config.toml
n_layer = 12
parallel_block = false
lr = 0.00355
warmup_steps = 0
steps = 5170
Each number is 50 + 12 x the weight over its row's rms, rounded and kept within 0 to 99. Layers, rows and columns count from 0. The size before them is the row's rms in percent of the matrix's.

# layer 8 MLP up, 320x64, rms 0.15, rows 136-161, columns 0-63
121:42 58 47 47 36 38 72 31 61 55 42 52 53 56 38 54 73 18 53 24 64 55 37 61 56 55 73 27 51 51 46 49 55 51 47 42 57 59 57 42 44 72 50 46 47 51 61 51 66 40 55 45 46 62 33 25 38 64 48 32 45 61 51 66
101:61 72 58 43 40 47 59 27 30 55 76 47 42 44 50 37 49 76 48 39 48 54 51 53 52 41 54 32 52 52 35 56 50 59 42 44 38 44 55 54 59 57 27 89 44 54 61 40 34 60 39 55 36 45 42 62 42 46 68 52 37 49 71 41
094:50 45 50 61 41 41 65 45 72 51 41 48 51 29 42 52 53 60 54 29 52 39 75 52 31 44 52 44 63 49 45 42 53 42 51 46 53 34 65 46 40 60 48 69 11 50 52 49 63 67 49 39 81 44 32 41 51 51 58 54 47 76 41 53
106:56 65 37 58 33 39 48 48 63 42 41 59 44 31 51 55 49 59 44 29 44 56 56 62 36 76 35 45 51 39 37 41 82 50 39 45 65 55 56 69 85 56 35 49 36 49 50 41 41 37 50 59 48 42 59 67 34 51 45 59 37 63 42 43
086:35 51 58 44 64 31 30 27 58 52 60 51 42 69 31 59 58 39 64 53 69 51 41 53 77 38 64 48 35 39 39 62 75 68 35 27 51 50 31 58 50 30 62 57 46 60 47 49 51 42 44 58 50 61 53 41 47 45 43 44 57 43 54 31
098:61 51 60 87 58 40 52 53 61 51 59 49 51 61 56 52 26 39 47 71 37 37 36 59 39 43 21 62 43 34 51 73 44 43 49 46 52 46 38 54 41 54 38 36 43 37 55 51 45 66 52 48 54 40 65 73 40 46 30 62 36 50 57 33
095:47 23 73 61 56 50 49 54 32 57 65 58 34 72 52 60 67 55 55 37 35 43 52 59 32 42 51 31 63 60 34 22 55 61 45 57 54 49 63 47 51 37 63 52 32 38 60 58 54 75 57 38 59 72 58 49 47 42 47 63 44 47 38 53
102:49 61 51 43 55 43 48 39 30 28 44 51 34 54 36 67 44 55 68 26 38 31 39 60 52 55 38 49 37 31 60 56 69 49 29 76 64 51 43 40 50 33 56 51 29 53 35 34 67 53 41 42 56 52 68 50 50 51 42 46 51 70 34 41
089:34 40 46 46 51 32 56 66 46 63 47 50 56 59 49 43 50 49 25 48 38 33 46 64 68 61 67 62 51 51 42 77 57 25 44 57 35 34 32 41 72 43 59 44 33 49 59 59 48 46 57 48 24 41 46 64 70 31 51 41 45 43 50 41
103:43 73 65 65 54 34 67 40 48 63 56 61 38 53 34 64 49 58 37 45 52 42 55 64 66 52 42 49 43 28 41 72 56 42 40 62 41 50 40 59 65 51 51 67 46 44 61 63 51 42 50 40 47 58 35 46 47 62 94 45 52 29 54 50
087:67 53 31 53 45 23 62 29 43 42 44 49 67 49 60 52 46 50 56 41 43 47 55 33 70 65 59 51 38 58 53 45 56 62 81 51 49 48 47 41 43 67 67 46 36 72 58 32 41 49 66 46 53 33 47 37 64 65 62 54 32 28 57 48
111:57 43 42 63 52 41 32 39 67 61 77 58 43 40 50 45 56 59 46 47 57 45 61 61 54 53 43 46 39 53 42 41 48 45 19 37 65 28 73 41 37 43 45 56 33 69 69 69 55 57 44 48 37 42 21 65 48 36 52 55 42 49 52 31
096:62 39 53 51 48 51 64 46 50 56 54 53 42 39 58 53 39 50 61 39 59 56 40 64 41 57 61 61 42 42 56 58 36 71 75 65 56 45 21 58 62 38 40 37 21 61 64 41 62 61 53 68 30 53 41 22 41 62 36 62 55 62 57 64
085:32 41 67 20 42 42 48 43 62 54 52 41 49 50 58 39 49 61 37 34 49 59 70 58 33 80 37 63 38 67 43 71 59 47 59 49 55 49 50 36 28 64 44 27 64 57 44 35 57 61 46 47 49 52 36 53 58 50 62 43 48 47 56 75
115:43 25 42 78 52 57 46 56 44 40 74 38 54 37 67 48 36 42 48 52 68 57 37 39 55 40 50 37 53 44 55 30 66 68 41 51 44 55 58 47 46 47 49 66 41 69 75 47 32 54 62 59 54 54 28 53 50 30 46 49 31 62 70 49
084:20 27 49 40 43 56 59 30 62 53 44 51 44 45 50 50 42 56 45 25 41 28 70 50 52 47 41 55 70 62 58 38 51 67 43 49 60 63 35 40 82 71 59 68 41 39 49 60 46 47 49 56 48 58 43 37 46 42 43 51 48 55 53 75
111:50 55 45 43 51 44 59 50 68 59 55 50 38 61 47 45 49 67 69 40 26 46 49 48 48 59 44 50 66 53 50 51 50 36 49 42 56 72 53 48 74 48 49 09 34 43 49 67 51 39 43 63 37 48 30 48 47 78 39 39 40 25 41 40
103:60 63 33 59 45 34 45 50 42 70 74 35 61 49 50 60 46 40 41 53 73 64 43 54 38 49 55 31 46 60 32 36 44 64 38 39 73 80 60 50 51 32 44 46 41 68 52 45 52 55 60 47 34 49 30 31 48 53 43 65 44 69 43 46
103:60 34 65 31 49 25 30 39 69 32 42 49 49 63 37 62 57 32 71 31 61 50 56 29 45 56 57 35 59 53 55 56 40 48 50 70 51 41 59 72 34 52 41 48 33 34 43 42 31 31 47 56 57 53 49 52 50 57 57 68 48 58 42 43
093:55 61 61 68 47 45 57 55 35 40 70 35 53 47 60 42 70 51 41 32 58 42 51 52 76 44 55 32 52 35 34 59 55 52 39 58 44 74 51 65 65 63 53 43 22 37 63 81 60 59 56 52 47 58 36 60 47 70 55 57 48 41 54 43
104:61 59 43 60 26 51 56 44 61 61 49 39 40 37 32 69 44 43 48 56 36 60 40 64 51 53 49 40 55 35 55 62 66 62 55 48 67 56 50 22 64 28 41 56 70 37 52 65 52 68 73 27 55 51 36 26 60 43 54 54 40 57 47 58
097:58 66 45 63 39 32 41 58 79 61 67 57 46 42 60 56 65 51 25 31 59 47 48 70 39 45 45 37 43 52 32 44 48 45 46 48 60 36 44 42 41 56 38 60 37 61 29 55 54 44 47 48 30 54 44 30 62 36 54 38 58 66 34 75
098:43 47 72 58 25 29 39 29 39 30 58 58 71 49 72 66 61 53 56 29 58 68 49 58 56 74 38 47 61 43 65 59 41 50 52 40 51 48 62 33 35 47 63 53 56 53 43 42 51 60 38 49 51 41 38 35 40 43 50 48 75 45 49 65
108:70 43 56 72 49 56 66 60 26 53 53 64 49 69 49 56 54 68 40 39 48 22 43 46 63 47 52 33 47 68 62 51 45 30 53 55 62 52 50 55 63 67 39 43 49 54 52 28 56 50 46 41 42 62 27 72 29 44 48 34 44 38 41 62
091:25 53 54 56 29 49 59 61 52 44 54 22 64 52 59 50 35 52 45 24 38 59 68 49 43 48 47 32 32 49 40 51 34 63 40 70 54 35 54 34 51 50 56 49 58 47 57 38 17 42 45 70 47 40 41 57 57 38 65 55 42 69 45 48
106:52 32 51 40 60 40 57 58 54 57 42 73 46 52 47 54 46 69 48 33 43 52 67 41 61 45 46 60 55 27 39 64 55 22 18 48 44 48 36 52 50 51 49 64 24 60 29 31 49 33 65 57 49 58 38 54 56 59 43 59 40 48 60 72
# layer 8 MLP down (transposed), 320x64, rms 0.224, rows 136-160, columns 0-63
125:43 62 46 28 30 67 51 56 45 30 69 59 61 69 64 49 52 48 34 39 53 57 32 41 61 60 74 31 66 51 75 47 55 38 61 57 71 39 55 50 62 46 55 58 41 55 46 42 35 61 66 52 65 62 34 63 69 46 40 50 47 43 44 41
110:68 51 55 42 59 57 33 35 32 29 47 48 40 29 54 39 82 51 35 41 43 51 62 56 70 58 60 43 61 77 53 49 48 53 60 62 65 68 49 51 52 59 50 47 39 42 51 63 57 80 49 44 46 50 32 60 51 52 60 46 53 60 41 75
095:61 42 53 58 35 59 44 48 55 59 48 40 67 54 53 54 59 47 22 57 64 46 47 45 46 58 37 21 56 75 45 83 46 49 41 57 49 58 43 45 48 38 48 21 43 55 58 47 66 58 61 49 60 55 59 42 41 45 40 23 47 39 52 78
108:51 40 50 52 60 30 50 59 58 80 44 55 51 55 43 82 47 53 38 40 57 40 41 46 26 64 63 58 49 56 62 64 66 56 63 36 36 44 32 55 50 53 45 48 49 83 45 43 49 55 44 38 53 44 41 76 40 65 41 69 49 36 43 37
087:54 51 22 51 49 61 19 37 52 48 65 52 42 62 54 57 67 59 21 48 58 50 31 57 49 43 55 66 61 57 65 51 37 30 60 53 56 42 49 59 51 47 42 38 35 52 46 44 70 40 64 41 44 36 71 30 44 70 38 41 69 54 55 46
101:77 69 56 54 41 41 40 54 53 53 54 65 42 34 54 43 43 65 57 80 50 65 51 37 51 50 38 53 36 37 40 45 41 34 59 69 58 55 33 48 85 76 62 52 59 54 47 49 58 58 54 57 41 44 34 41 56 72 49 44 43 64 41 56
095:70 65 38 60 43 56 65 42 57 28 62 41 43 61 54 62 57 51 54 41 50 49 64 39 33 46 51 50 50 32 50 35 64 62 45 53 45 49 62 75 69 71 24 57 47 54 49 68 41 53 42 60 68 64 31 57 63 55 71 35 52 59 66 49
103:31 32 50 42 38 54 33 50 67 56 42 48 36 42 59 55 33 71 35 48 56 51 41 66 45 72 40 54 30 47 73 57 38 30 37 57 25 56 50 31 48 52 50 42 53 56 33 50 62 66 39 52 55 58 57 73 33 62 39 64 43 53 48 62
094:51 42 46 53 39 43 39 37 45 53 38 63 47 51 56 47 42 37 40 40 57 51 47 62 62 26 46 55 29 53 44 40 39 66 72 47 22 56 34 87 28 24 54 49 63 44 56 63 48 33 38 45 62 49 56 44 43 52 56 44 64 37 37 50
105:51 51 56 64 51 51 65 22 52 56 44 42 48 40 37 47 51 32 76 47 47 56 37 69 47 37 66 41 44 47 39 67 79 39 45 29 72 36 49 63 37 48 45 59 41 54 47 44 27 28 35 60 52 34 64 53 54 42 57 48 51 45 52 70
097:59 61 59 54 31 46 41 50 41 59 42 64 41 63 27 58 44 44 35 49 48 62 46 60 38 41 59 70 37 40 48 51 27 33 52 48 41 59 32 71 56 50 42 31 56 21 54 38 57 48 51 47 69 60 64 40 24 51 56 53 72 50 35 40
114:61 50 74 70 53 35 60 44 50 56 52 76 49 40 51 43 49 44 74 41 41 50 60 42 65 29 67 38 50 48 27 45 49 48 53 28 50 43 42 39 58 30 21 39 58 51 43 51 48 71 42 56 48 61 48 69 56 64 47 44 46 33 35 35
103:35 49 50 52 61 61 42 52 50 32 47 60 42 64 35 59 56 54 50 61 36 67 72 41 38 46 51 43 42 51 47 55 37 67 56 50 49 37 46 40 42 42 52 46 69 13 68 50 33 43 56 55 40 70 38 38 45 68 80 46 48 25 42 50
086:32 54 27 45 49 36 33 40 29 57 31 47 43 39 51 58 55 41 37 65 51 47 59 42 38 65 58 54 56 45 34 66 51 46 51 67 42 69 37 74 47 36 34 34 50 43 41 31 52 41 38 47 34 53 40 57 52 40 67 41 71 36 63 66
111:40 59 70 45 50 60 45 57 51 32 82 38 59 51 51 41 20 43 58 45 51 43 40 42 44 51 57 59 38 55 42 45 55 66 46 47 64 35 46 40 33 48 55 50 61 57 44 56 32 28 59 72 36 39 23 78 53 51 64 61 58 57 53 59
092:60 45 54 55 52 39 19 39 41 47 38 74 52 64 57 74 70 58 27 44 28 49 48 59 41 47 44 29 35 67 50 37 38 45 43 44 52 57 41 56 38 45 39 54 38 61 52 58 40 53 54 47 48 57 69 52 23 25 46 53 55 55 35 61
108:39 45 61 27 45 41 37 42 36 49 55 57 61 59 54 54 52 45 35 45 65 41 49 60 70 28 44 43 47 42 51 49 48 50 59 60 35 50 33 61 56 18 29 26 45 57 67 56 53 50 29 41 50 41 75 57 41 36 27 52 63 37 58 57
104:49 45 32 55 74 72 58 23 52 53 56 48 52 48 47 59 66 72 54 42 39 36 36 39 60 47 52 27 53 33 60 56 48 46 51 36 46 47 54 60 52 59 71 50 44 55 46 49 51 45 45 37 60 80 54 61 57 61 54 65 25 70 39 28
117:57 60 21 37 58 36 64 51 36 66 35 31 30 34 32 59 54 58 54 39 49 50 53 67 54 50 49 60 44 59 58 39 25 37 49 53 57 65 41 42 48 52 27 38 55 76 51 56 38 60 39 72 59 38 54 45 46 27 44 55 52 65 56 50
097:13 54 57 27 67 44 44 52 64 32 55 77 46 49 54 46 31 22 57 61 61 54 75 49 53 49 47 54 45 64 44 58 36 57 55 64 41 56 62 58 25 36 39 49 48 48 42 40 43 47 58 52 39 43 56 35 33 52 63 43 57 41 47 59
106:46 47 42 59 60 38 42 68 45 63 41 52 37 60 54 49 67 41 50 74 48 56 36 63 51 50 45 46 65 56 50 39 37 90 22 53 29 54 59 52 61 42 41 49 45 45 57 25 37 52 25 46 54 39 46 38 56 59 57 27 55 58 45 46
103:31 55 59 50 54 53 58 56 62 31 58 29 48 52 36 42 49 25 36 52 38 60 55 67 56 77 61 63 29 54 41 43 51 47 61 43 46 42 36 37 62 46 59 82 36 34 25 69 46 53 49 62 50 67 61 52 51 48 47 51 53 35 36 49
099:54 20 41 54 74 41 51 45 30 50 45 53 37 48 42 46 59 47 46 42 57 76 61 28 50 61 50 45 40 35 59 50 34 44 56 49 29 64 22 64 46 48 40 54 66 33 53 31 40 49 56 38 54 37 63 38 42 52 55 50 59 35 34 68
109:67 62 48 47 48 50 53 66 47 60 60 48 59 65 47 61 33 58 57 43 52 58 34 56 46 21 34 72 48 43 64 76 71 54 50 55 62 37 64 45 50 69 54 66 58 60 36 30 46 49 67 69 81 60 48 60 55 48 54 51 36 46 58 56
097:39 58 63 56 47 54 64 25 47 59 24 54 53 51 36 46 59 59 54 45 47 39 68 54 55 47 78 35 39 45 43 43 19 56 59 53 23 53 60 56 55 50 55 60 57 25 46 44 55 51 56 67 39 37 48 58 40 48 59 48 29 54 28 69